Each number is 128 + 32 x the weight over its row's rms, rounded and kept within 0 to 255. Layers, rows and columns count from 0. Numbers have three digits each. The size before them is the row's rms in percent of the matrix's.

# layer 6 MLP up, 896x224, rms 0.201, rows 791-895, columns 0-111
093:121126113092134126094169157142111143061162163087087087144143177134153128166167135188131089169126107106112103158061160098130130133199151148115093166047124115100133142127142083144144162123151108114176130149139123102164113193159124182112075123109142131159116131127142079150100116123142101090163116150124104146167125141098149109139120179126
120:139091118145139112138127144123149103093110029151176102118090161144091125111118161165051075138120155107111108107085089128130176087090155134135109125126136064125114137191204093144151122135100202131162085160128115128157120071066133123123158167099089103100075119162150190113080134098128143129160070162200127213124126112106172129170081116101
101:102115114103159104110120139088140114173086084116103110178133121182128200116090141077145065139103140164152143155114104086140125135120145142137175110155140157099142111100173111140082096168124087167106118132172058133164107097160205127116153153207110119091104159055157162122095148148143153117046134137128147156098101084079230156089108069144
101:179147148117178076110120158140095130166104154102157133127100179108104140165122105073104136151112144155087148116157088145141122152171075099146096162191124095136146135122059135111206040074122139195142092121106134101120184162135130146129112124145192108106100084117193097118105097173127134139118173117137142128123141101145072128089095131148
096:126115172119113069150130144134121067121141115189099120182018108171112130143139135116097117161149152082158073123138158137172137137176118081110125136129124146129131129073170088116174061170102113127120216101060180062126134131121132093126186122173085123116114106096135127129096112116082146130165112179169175098108106099148102130169134143133
102:128165128161121111203157145149104108132135134116103148140134169204149139148186177128111070084142044088201141116157082154187143166163069107129134131161083180150125120148146063131103099087131121174119122102162146121122115167114125132169134119157181109095087136122140126186114121106142095065114169082064134151164114170159132140106086145105
100:117155135078192149115159176118130125178127102058163141118177203109067153106162120122157173131143095172106045122156100156092135138136113107116117118153146177090179170119102165110168086102125126120140107131165162101164083083120137120175115158166175111173117127112106134093115124158081142137135166178125150127141070116137144196135154083081
101:076153218154059104115150109136097161125146120096135093109135138133172083109105111138138147112118143179092147152105170105145150100142150178121152139100127151194138143091133133075213188115179137101133119128135142077151111099190174144098157126100183096097137144123102106097159146100161123105123109112135170181103155157148108143024070135185
105:132086088180104124081071148135079101115147163118121167183151164117121109176085123154078096111110072116130136115147115185130149154079094001140142090132101127157130109185076118119108111176156100153104083102090035149117129114110140149126136076120113129196137104121094148158186130116160165064124099107136138128068110154120148117135079124135
095:136105093116132104158142114139163143100130031169124165145157106158072179143099123142064100205139088154209138149128121138135094117168130117133157105115176144127107113153176105170111133120143141087106126033107161113097122102151081129110133113146110107135078094157109084173209179159183117135125133116174187149138111103138134138116105214119
087:127172134143199196085165127131121158119138105111140126130157125065101221137083082139106121118202129107120136144156114115089084137146168135119175103111095136122115133114095157138117136088120126127159133128130182159161157110125128076106091090109175118093000165140170139139103179189129158097140133189143108164154112199114125098136098147137
106:105163134099034153176105101092147086151146171150120113161178145131146150091111126128162141134107093128119148092178144063079107142118144194102198166111097078097091106090076144107125170124117140112149172153119128117154106141117083095124103115115121184123056185105201096158165119103114106148150147090159087079118157148080121137121112131157
105:120113117102130100195128148085168211120145187100168105169105124138115128143180102121082125116093138087107151087115131072060154089069056120126177147121127150103151175125124129118093096117145145138077144156191112113159106075062134132106152110114160060161078118159155132103118171142104120085108174068092137194174140074077070135102156107105
097:073140181133185139129165163092095185091103171092051114172159145086126136153157125090142085127133150110153116124153112109082122086166100110126107132129166160079145080174117119096147159108101136175119081113129144151117157114152149161133179125142090140126199130153150133134115163093140136108100123171105176146130139141193111113155105156150
097:119135095115114079127140150144080126120138120122155135118130137193126176024179178106138098104108070119148096184131131133089163185132121132149137170129132127114100140096094121139049103148124094142150126128086111095111144170117150179180122135119095157104121138173152144110150141125176146105098143118072130118113166114127098106168117166129
109:138116153137181123112103142106102132113099091126132139145100160087122067136171136204113108141099116098059168142149173157098092144188100150133178084080113074121132081102110194108094155135114117203122096132144103119091155159101208097178125163119103121152161171082110157180064103173166100180138095134118104109156185174100152111082133090103
101:106104146101125121120087178111123110136197125077179106114174152114116159171083156169090073132025077152116146142086112157156154152132143122182097061106137179087162138110151110119163164159154130132166133179143088104168122091106122178128133136104126128183138141138136141133137166202096107134096127092088107100110128121144106102117134134137
096:189137140153132181142156127128103164108157119123122155133094116170130132085147112116144129129156184074112117064094124118088134107081110107060160126134158110090094080112179085120148163124124138194117157178118102143091173114151103169106152151166119167126127126151112104167094197182182137123175161207085155117127140159104097054174114107028
094:179163202161193147115099153158104092081088109100083081104166169148104155109102132119164139162166164138123107091113120164092126096118091098111127171115095057122142130143139087178145086075148154151086139124175149145133083153108102112105114101124168103155213167121138123197147095139195125109091094159078146139122086146118180131148124129112
102:178101064089112104114129179142160115142132162098089096086098120147195062139155163172147112122082110147157095089158175102076092071115167063077108194105137118092143122141111077148076110137133118110145137125136096084153100151096131107158095121177127153131175099146134163079099138166109124129086201103067099095100058146114120127165179126170
107:141090213121132116114088132148108138157120139111113096147117119068114093184128092101165106104140193116136091092123153136117132131090094166111150164154121150091171106064150158151118126132096146179133134099077107079121085115134107174163147122097143142163132163165120118149112108125127163096183075065167145105131142097048146119134158155081
094:128115085113083159137122150117099108103069133136089140115156121146162110193120131100110155128044080124099079049119130136125096154048141101105133175184116121144121116096176071168140124153182159127090123109091104068121050195144134110058132121173072081151162159072171165123131109112130139105144149131144109118171103104119088084152144136164
107:106163136138174116100112125092130143172119143152121102114135107128138182109100115093126129162122158138120149165094183157125151153117104157107145044154181113164196103155183139160145123094127155162068142151133160092123165114118084145114118075126120104158106086100047130108116078092203126105167130126158149113094047024165143123125112111159
104:134095192136116161129101177171152054144129132118101144126131106135116168114105120172155128140134134119129154181095132136159134147102139106110133173059182077135110116082099159161175152089127110122106140109108069115133127157102098136140176122149142126117114130142155084135119169183137109035169091143113159091102091142070132075101145109105
105:054075071180115143127101099076146151163129102078102119156113168139137123145077106107178068129106056138116152146085116089145203154133154154097161105144126129170143179097205187052191132153159122135136134138098096099139086151127122137131218142139122149074123142149159053195129126110071118161178091122100175118102163157130166181120207155149
097:140105118155124085067172128106146171114103090149102104114116112097181049158145079155101134151097087164123138089175208144162144118151175103124139103137169136101083128158140129118129099137081070180120062143132061101126218090158146072155114161106158112145133127144130111154135141070088081150184109079152162143133148107111132147090193139194
097:118185126136093143140151092111084190164043115103137136118160162094056089103093124154072131159241078133105055155136116160151169129150114128039130096131151113101098164096142182063150149070114111102113168160156144076109160054160192149108156151099160156116138107162098113172184121137123129156121129107109180142079177120117130125127153136162
097:160097155094135127118109158134119138144152126062121126085092214150118148226117115193081127102135155084210101103146148173123171116124192172114119192130142132177114080153184141131126087125128155152182114122112141135069131127115094114164130084172146112105166080130171122128140170152125176153159135106084121184094103167106124106138083165108
094:144167127136139121128112138126127124111101113141143197101118135134120091085157098119155092186107159129160190114133067080145118126162121150119126196172136172150090133075119015141150096134124132163174071121057117135137140129114103090098116124127137108078123075100062133118169164150070107135159115107132138089092181088064152160155116132138
101:119074107140128093042097121109070155090086158107121083129128139118163171123109107166122160139151146142162097099134157090170135155148138131153118085152164101152150113131149186108133075091170173126101129145166084150160125127111083091137111096215101132135096099207106099100109167154170111129129177152113119115149121097166091155136113136127
109:167130094096130098101135113170145137153140148096123187139142114164135140150214041180130124121088146108195115089134143139102128088136144110082105098141158126135177125155192109121113106151115124132126105148147125103110156172169173147094058109131111094153129118206147142066126172184141162123125157128030163102080148089162114117170144135117
103:143113103125095120151070062142128120137156148124176154161138115133147092128073082154095131132168142119112142129073127152144148102156164127046100116095142072107085123174094156121132061072040179104168102101159096132149165151146129114128153158154141100133083125143170173153051148180175105081125116130110129087129153128095101103052102101076
096:116110125201125081124147147134123086126116116078154170087109137139137087134095166155200111158072125120201127115152148102146160100136098080136110124048165102176185062162135144044113121161141113121117137112095102100132120156165162128157069115108107134150165139122115123099087146130131118126148155122130076187161175124149123119126065156152
090:123110159164217081138190129079125105150136150189156133104112157079135188123153121120104148152173103142134143129100204123118132152052157114129110110129177143117198144123121127100112122102137104117093068091130106126151093122158102095056086177146119110151110121096095148122124116141076143186092090171179134167151125160122115180123092160144
099:133141120119147086059137152071147154166135093108192121139142179082142140083175128171098105075197114185164097141091133138072117122111159102173135176110147152123191171143150133132174106113147142137152092149156109101115127103123166156157203171168122163109145124131130160118117104134078119149125150086143172100046193069093141094135063184172
105:129075098130180114124142153107161131118156164140165130124136100126149124149127159112149101125104096139111088100094115160131048129162159173094187155095076041087103199113173114156161140173148128076134159149148175194137139146126126196080104107114139212135125124151202092147137079117110144122145081106075107143047156121098105100125114088179
093:141082135107162134164112130121092063145091135175090125083168085140090170121139090083131098161105073110156120128116132204124146140102151165096099099174078117171054126127113114184120129118134123126139211097179100133145164114137154190100225122086181105149128098064006141130129084124120143093106059127124124126093135157120112104103162107115
100:154084098119144125100113117064133104123167123116184173105118113143148135113077139107129056067151120190161094094137149177122092171124177132114102086099130142122079152067175120169158120140104174151163172121118084154145171056132143108156121148151127120141134090078081121122189188210114143191074124113151164149166118133145194050194182126108
106:139089144102150098114143125104125157074130109145138077098138097111126103130150198112159124102158126064130133143157177132130119102114128140134171138113130126136108169140157112085136172171091101142065120144113134115103154114132177156161071102129140121093096168114062130143136198121127109108167112152036131106152142093127137128210151145194
104:099145131175156103078193135128146111096105143086155129115183140159094117118065123142126111121127154145120136148133101135087114149176130132157173112195122144094125125150135093115125124117114144195156165139162132125109103149167036113089131157091150069076136155139122059065117065102057120145170104099155142159116088119146099111102111162145
103:083136138102110082161138150188099147115092129078157108216162129158158194113161149087128167131128104113145210143175054151130131119134141077101096152078103142127127053074182166101113151094129113086134106153094127170101125104132086090164153117119101059041178102148119077114163151140076165203191138121131139130124095150165147131190140115125
101:128152110128198091136147107130121163158186175033131155071157093119116190095185167142097110088117133113082121126134113113097171110135173130098060055109108107102160162120097114117120104139152154170227121177094130139105098157161102185152077150155063175183095154135134067091121159123155152117131104132122091110096151134116127112132146107128
101:129170191201123094105158140098103121101099083126144141077115122121127125080135166163107108100129162094134147133159190092136173119141100103136189102135105111109130116109177118097172179095133098150090130106095137155124133175098102113156124152091108113153135146178020164157115173093108113137152117207092110144102171129202118125075146156065
091:159137087124124122052102107123142136152080161156081151159102172113084136157153152147111104140157170123088162130161157175140186112096147063169142152174101117122177137111090194086145122139087139110145126117145135065121120113175120133152064186121148101175118100100127161099104153109104161129124158095141110122176103161192153147093117168127
108:186186113127156108168087142165118092146146134113179124082154150153120127163152143154153072112132107119121100129102088145109150104196183143137125167174180131117089130145092120140118102134164141129157151122166040059128098143130135139158112109087136123067113143127116130151159170122081178058131130105096132136150165075147076068206164144133
102:094108115121149103139154167085127134161142156116126088114068134118109111120115120129100132175171121096121121156164085123194178119088101146049084119124160159165099191152175128073123065136088129194191085123138167152124124064166143100104159160155114123084113160169094150120127154178152133123168076159163132115118093167135124129108113177108
092:119094050102151150140134174116150131184130139164146111182087125131099142131133100112088116148141169103089154171148142108153089125156168097137103039170120112195121138152160166096118107097135082132150166117155124112093128169115175125074180138155158121072028122115104096094093128133126104159050153132099124184112140165151170144145124129141
096:071108046150084140085137150085148115182083142107108049090162129148117158123130103145143104144119117110101124155116174143102122106085083097111186127122137085126185071099168171150125052139145174140147144130107161121182174104129123137127144120066171122108046061074179066151130132115118150141170125123112120161114115147173189124100121121167
096:125133153136101077139118165178076114127126130112083107130116101142121126144196184024149124143109092125162085113083179089109133088144116186091134122175164115079074065139140105126138162137097133098193129134151131085112124152125091145142116154211154117113087162100179116133100124197089117119102147155157142150106078133149177140125144108107
095:065184119160141120108179145085113130163149141121144108107111157114107185080118087094133116071106200118089121176106129127143177101070151152117162104126170102110090167116151135186137118125151097149132117139127183197090117108172237128136099087153142134108177132117073154118132142108112191171121104181106143103101176103133171140150100127153
099:167108128137117101139094087123164114128114146140148095136142136118155117175089072167151128148117188105134108135096114065178125109102175106097110080103110076164165129055109115072156131152127106141109161162178127101107139075168141117150071138117131083128125109100093131121144184121163185132179112177103131092209074155099083127174169089119
104:162163114072116125111084137128133105124154151140136198178123118117105109121094130127139132094112122201139124114136180089122198082143172188102091144122129108123072136155115137090099182137109123162117110118143087126096133106073129150172079078174156091136172005156148111146144087107099142133162102143155114161122072166078165056113145138188
098:151143122165149105118152136091151113140118122121131115109158172073175152075127125189095160140105150071109117096139119171122168138126112142141099143158141126146117133071106131108111121133151139119144149156115112089171141063165121088108124178156115165115149154141139099134133114104085100162124201104109132128106140164105129187083134091118
107:115141179154111154203146066085095163082084103130124108102189080118131090207143128081125155135129160095114224152148149171120157115100094160119176114142114119143109040137144155126157077108076118075136075121117177143135119121155097100149110121152163078134097114144101085155129125156110138115143085144157134089084214121128139138189119076130
113:061155094128158122161055095166093091099119208144165127128176124165165094148114089139118131131114115091114188188128143144101166141144115096140134160108124110101093070159148070167093152089153146078122142141156074092130057084144166119136134146115097186062131144086138127131183159105079193156090161121089101114110124143170048125142144120122
103:166123158126059143109146105126188127112087135141158144084073146159107112127106148146138109102103121156144189075186145119156147117133098146125181090075120160145097143090139131140116129167090094136163071126153108123096107113146149121137125123055141108177112126148183148100126166110221132154122163139122087135109125081160135133137180211140
101:085135078203155116071159119169133141118092148099074179109101084095201118134142142151138143118125156123176065164136133118089120145130107105118158169181060158067142173114107180101132136123125138157127160114137106116158103107233140111174105104139073143122082109129043134156105117082117164118103174130065140141134174110168151118146110080183
098:144065103126084079157158047120148128157123135141102137130076125153148157149089093115140095215117141065097115132077079149103129110112168095145107165112106133115149157137100132049130158132050105059106170142125081156180148110136215159083152118137104133109176133119178167130163169147199138106189114118138116146182135129122137085123185125146
102:089128108185139093221154139104104103083189113109155157106166120129174149086169109146166086121163152152129115117056146089149121106117098100082117151143180129148060117132102124137094184117132147147176168097119091153060080102095122129109141107078138154115087158111141112117112099136110172138121144158175138196113141133147149144154093186154
099:153116183203116172131162103112150156160122165124124147151143101107173172105119101103078111150169129126170150167112107137132175160129113161128143113112120107126179190136168158092071125165076108091088164134136102054098070071013135143150184151132123150108155080089059117137162114155115092128109107129132080184142146043108101129124091070158
096:076151148117094145191112188112122138142082139146195121123095103199144157088103166132110115113177039114152141127129132116158123114123091124103083096137129110136082094185163192095095161104116107108146126141107149149094194117201178176104061089106146150135168165174109137100163107136183124088187142078096153137155170128149135147070096128143
098:169077130110107101123075142144138190111091157127130134118077088128121139149104152123126135123070166061111109131131146119125164093097146153117128159167137149144186122180102169128142129152136147085094092173167095115123091137089168127120105090117155127125123097144111124122108152158079166108155142163147184141153206143108137082127115140114
110:112071148077092073144173188108082162195169129164130171177162115137138165110088102131103150108108112119085094179186095071049148106132071149105158155152149149112112109125193101109161106119134090158137123134125065111118118183172138058137171170175137126090128051151124103151152129184075095139137148133112123144134076143190116118072140138162
103:163154160158149178192114128084192180117121120156074128095133062177106102185137118156148088117094092133171156141122119151110071144151104148118165100120088061112129145177078120170137073165134167118111095176124127106145105166124120069185101122184183171016201153105142183076142117133121131163107090125117123092093134151074115139157108127127
098:144156132179090153159139125104166136082154094155102171154114102109129092135047165164134116074135123133152089084066114080145126136194140126113162130091113125146118125137129162115150096213121138153112224183079160169130157121096154068188128107179102084123095176141116133079133127098164129155097110111126115099146140194134125057119120064124
102:105180096158140138108096140080168102145083160147122112121129152151145124099151114145060141138091132104126125173147158202172171151087117205178121152130133072131117144123067065139160121126121120114133187156118109154131108118126151110111081096117136134175101134144150132067047153141134139158085117126141123098149078133113080196149148100021
099:175119133189126156152173066124176115114149144143086144066159121100176150110088142119163137099127179074131141115142125125103150130163136154164154156126127074132093120165159132092092098145104153124145177134146098145071091135138146082167136123147152128152110136184141102202138126106206087164093146088178117169079108172176094122154148125152
105:170108191115158158065148137145091134158133097139142149121093094067141066098102139110168163104153118095129164115103126083044154134092142127161155092130102076116146122122113191082091116101154155129143076164106144099129075109175209147165115147200149147193119084169065210131107119049140127155105165138115110142132097106155081137133174148103
104:079131149123179099105169125099189109128110129105096131137142138161162106193137153075049145165085119094157121131090151186119118185102075098109108161140148082133138121113144133092163124124192081067083184134072219135146152155080107105106172129142110118162136068118129162110130087161170031168135153109186176121170184150169106146169152146151
101:141114176148090126144185173066141139062099109167085148094105103107131119093087111109165136112149156174154148140120095070131140121123131142099158134155185080113142170113114138110129141100179163119117136138118038105156111102138138102112097130065125181121122092160144120126125156148107172148123111102135100163196118137137106140123144177108
099:166081089126181103123110131132155191127114131046129137073147153135090134138188139130149121135107088097123059090157080136142146135119158131099134148114147117118142088157101110167166106126107109145124095111145126109092087143178116121160178102162149139058120092089093140173087075150126135146162150134142131126147142118194147129111124169127
094:061135137112180104117116167142135106133155136113179154091159177153138156142151118115156096136152173128151204136161111130056114085129150121117147138074159136196097104110113152092175103128124114065128150138114092101164133098092115126049145067134068120127130121165163149132128081128095101121122108115166140121143163128122127073131176071168
092:120125141088097110135119087146110064169161108071067134139204140132147054102093117142106160093165176122177095129147148112118091118130098121073193095103116149146119180126088131092155161143092176159216192184102110128109110130085135145162128144164128103107151123122139142134100162005099142120102074135144083142141121124207075173111116125098
108:149102148111121117098169072156103102113078145136115087200140071146148134187115097141214139163146119124116156104073104122097037156141126146095147110159108112106087131122129124157181099093129154182107115141146147163092101074174112156070208086095133135123162134195121185121112063086138149111166069162111151137115109141165134131132172128143
104:142133110133085117140176086058149190117104191124089089105052122138122109137129150100182170125117172061094176161154164113137129099167123150114149124207161119117070136141146118145098111092121179148103089093092131119089148131144134081136102100077142203135167183162057146150147111138157107103152112112140106121125138166094152134108172122166
089:086104134136096119106141157156102161097126156181149129090132159152167113148077102116163108093097156123162092136123174180157151092118123120101127076201071167118152057129086138131101139122128118140114120198096149085163102114075068144102097122190170171132136110174141094107065138105134138103191145166125141141148168124098131184086177108114
105:138111123113139137089154207079167119085135164131052164149161175093158161114142067141142131157151116086114157160145149154085167103091096165134151203126124138113128132151104127111113082117108163081156106116184208136126134118043118153088152071055130103084164091177150102097142160134171120122123066169143161149121083172161156137157180083107
107:089097117114135153084181087125074194119142147145137108161136079119126116113135151106163099111162081103137123172113075092097194190083176101090143136104151185095130077114204154085175114115136142111156149172105132146114120083116107102150116144155105129135141094112151119143163130182128146121135090150144096106088118105130091134123156162136
118:131083120131159075118111144152115092085042149133123161103070128168047125136102118183123160154147156113176153129151138163107126147057114124133102129155182100159154088082107100061176118169129142135130134155123130099116132131163165173092113108169121130133119130124126119070200133159085136084119168164195088169124070147229137186100102088140
098:157110145179186096136099155213149097089154079086135153098130123154141184128152151130124158100152065045127154102148098143149121135121088108091117130130128137180052131174113139124127117100105051125111115089083101153132138153083108142180083100107122147158069084161143094129113132127143120054110145132102126187134237068080147077119075084152
095:109139078140127099101103157113148140073061146123130113154170141094134127133136158132135147186155133133115212123124130148134083143091088130160138140084088059111142094127067130127162150177122202098156120122155180159161127133136114132069127185099205100193087106158137108124078152137140129169161163089163123091151093154119107131138149198130
098:128094146159141079137071147086124175146154079140157134165127123134125090173164098096169077146205140156150071117135124158149141111120131118179120112102140093168148073131104121167150107157214112161108127096089154113157120156144145117129126064189098132121128172132109160157180138108073110154103131098147129131140112102096193095132158104122
100:161134182138110154164150112156123156160141151168138124154165120173130067115149092131128175147112125119145176144120145099123188151164159108137150140125155114229154106157145217106092137092142101137099092130094116124149144163120142083104124136184134120074105118114137181099132108095082106158210103151154127126152133063100139185127152137106
101:121160107129109133119153100133083192128183127082110158190143105150137134094095155122071120126137150146099083123071158111081138182174097124144153107141129093037149070137132098136121113151090086095136183131144138077127070092139119138169071148147079114101116125090108104152185139189109131108177151106135114108082135093133161125152131096146
100:131099194108186140161084117080098124166126133111135148126137036117124116142057103161137101114120139121142133201128169126129107085140179150083133145130120157142152140071086168137126116109154169119098197139138094071194135181062076105091159116121135158200148111105132154101143129097147106130137105108139110101217151134161087096154143118153
102:115129136129127177116090175191113147113099099126128169152073115078168115105142134165114129107179151130126109079160121160129105104161101113113127153119159105106110121044124125075089120089153097161084179127095130175137101102141120170075129105090070100099156081163197156182118147110143188135154127199170149129096073139089183135124074115124
099:095125127085091103126145188150119088137103146136103153162072142154122095120137168151117132135139095115144111102186140128124150093135119108134166143172097110163094119179158181074108195115155137095089149090081103158157107109160065078093129154121093096111112114134132142136118064125062129166142196206119175090104144131118166127147161124116
102:136103130070114124155085131191142123099132121146108134138143149117132176127166048157148188162138114117144111088121118129150117113117079134121081156157119142126200161111100121092105127077140114104138041108124131077113128081120087085130118154106137109114137184113197127130136139121162147119160142102129089167198116146069072152120109128183
108:156159123071122127152144086103095136154177119175141174105130157139091139103147137099130141084078117083159129045154136126112175075097111120108094195140173108088110109169094092143164159075176165146155158101183120154125135122138163175151164132081135099132149076135159162109098113110105128098164178118190096142090192094115149162154142157149
102:136086099098145104175145148143159060059083128089171099174110069148128050150136129135172109081161119175087093177103119125162160099111149168132107152082186121133176140050086160112122162140107091173088140118167151112156078103081103188139122090079114102124109140149150146188092116146142124090142139066110175125098113098131141123145121101210
104:121111140147128095110144115179091120113108109191136094165096151122080140123102114130243104180089106108063137121103170145107131138118107116140128125097140116129091132103155109131164135136090160104161065118173101173151171110105105064097129187117091104125115159158110146155127183164158155085149129086110149049103194117034112128156110115088
095:176129101097109108127154099105127138121107157158163115116180110181166070113099166164145142149163120123105151173182055174120092153119112099111165122157119131144095136197157124075056142122168118142174146122120094111079110082097112121119112145161099146101129052168142057113200107086115123154107111151152132153081139116090150075104150093156
099:118110127110113122100160060104140059127160096130193096126150143185109106135082188120144187125156061134156157134111130181101126102061140148128138107112151155127110162065151135128130126122181093105087130122134100109108158067138089124132105111156127137097103111128085123123098144110159127100090060151138166116128122153093158206116133110138
102:072139163103137155148138160154169144124158144124121174147210094165171128117139132147145109163168197163080120140132149113084144115132122070045112125114119119120120138119140122117139113133126089156084129104089104165134193179088153093095131147131101087137107103137101158197177103150140124087130109165161124152099102207198102116096118063109
100:143132113099189092168102098085067162065161133108137117133126122150094117144117092063119130114121078132093161115113184126117118158151159151127160079104166133119131149117106095083082105104019115101075160162227071122139181165142135114173089107169139160058140089125097103106145167122156178112138163175171153157126103105095124099153082155125
095:063118086152112146186104116139124042099086101115148114110158134132126094099086167090111140155097102159066126160061087115186126108170136165081144088161162116170132150107125171098152096146091071105136130094087224129109131153193131115108051136102094137112104170145124115146157087127144118134098118152061120077137148091165139157155167114111
093:168170204109132140122155130083145138199113172117180126166125150102151165141116168131109085077141057183105091148070137143157095178114152143108121128100084072149167076111143138111074126074108135097130094149111093126158116111145143135162133133200071154152168141152104131103120110126114117195134084082154169145147145129139133098098147135113
106:087073161119103186160097124147141078105096138163121095084137143143117162192166101168085104071074119104152119085142195122113120163168172126124082124166159121103071122129041158114135140165107166140122110161179144114136191097147153169156082116107169146108113184127106186130102112117137110131243118151109135078104088093152077169121084148115
111:112107039125132075087138135134111112129090145110157148135160045097148169140108095118113148173093089120148149137113183182038122129140070117171151177109173110126140111143105094121153100132113089129108161113151138112149122187152138150140139152098064198132084148131110148117098115156094116090125135163115121095169158110172094172177127104104
097:132138136153113141128110122157133092134084150077145193127168142111106165108126148124132174163111107170153095076087139117166065143110144139106119123154101131087123165120146119194124124111105069141140168117143112116168158080146191113175133166172103157092065110130053117156193097087114112120138158156111097142079151121113174169141093162131
101:142148120104162132140121112169143078126142091089115133125112215138151115096090157161075116148086144107170088139179158147107091102080174098183087130176113122175109181129147103107135107107125163119125173134173143167199109167123130171095154127180129110040114052117105138119098131156101121180117119126155075115116108089104074111109136122082
096:103152136194153146152136162108125154131165103103154163107107057128107114122132070103202151111156162142098079166152162095097098151106144065104131116124143107147106162063184165100158175136187119198111158107106103121074158160205126111170122117127106169101160107176112149138083074189087171159148174151182117091104078095099116147145072131141
100:127123144108161096118156119072148117092116185164123126138114100143160135161104096132157089110036098097179135084067147188160142172113117091189161152142100151128119093162133075066108133136144177111090092095109123140099071110134158119115087108171103149193217117158160123112183099154120109129109205146140113069143158159074118202183112162095
098:121199105070130081165072091105163141070116116106125110149101127176096100119155147141084109117122170185167076184129116110114139143160167114127105136117119146119121103142161178135114085160157095138137141110135096124093167122176129126105141139141110171114119153076135146133184185153147122128115120116146097134129207160133165081167136175142
101:126126116118161095139135122109160091164159139111152158072080163156168177134100161085162148138149099088103108122158183132125194175109151193179101138119100173150106068113178147112128094091129156112068083179133108158091063093097142095074141145129085101195097193127096118128145112127116137067173192160096124179115119109136115157094077139151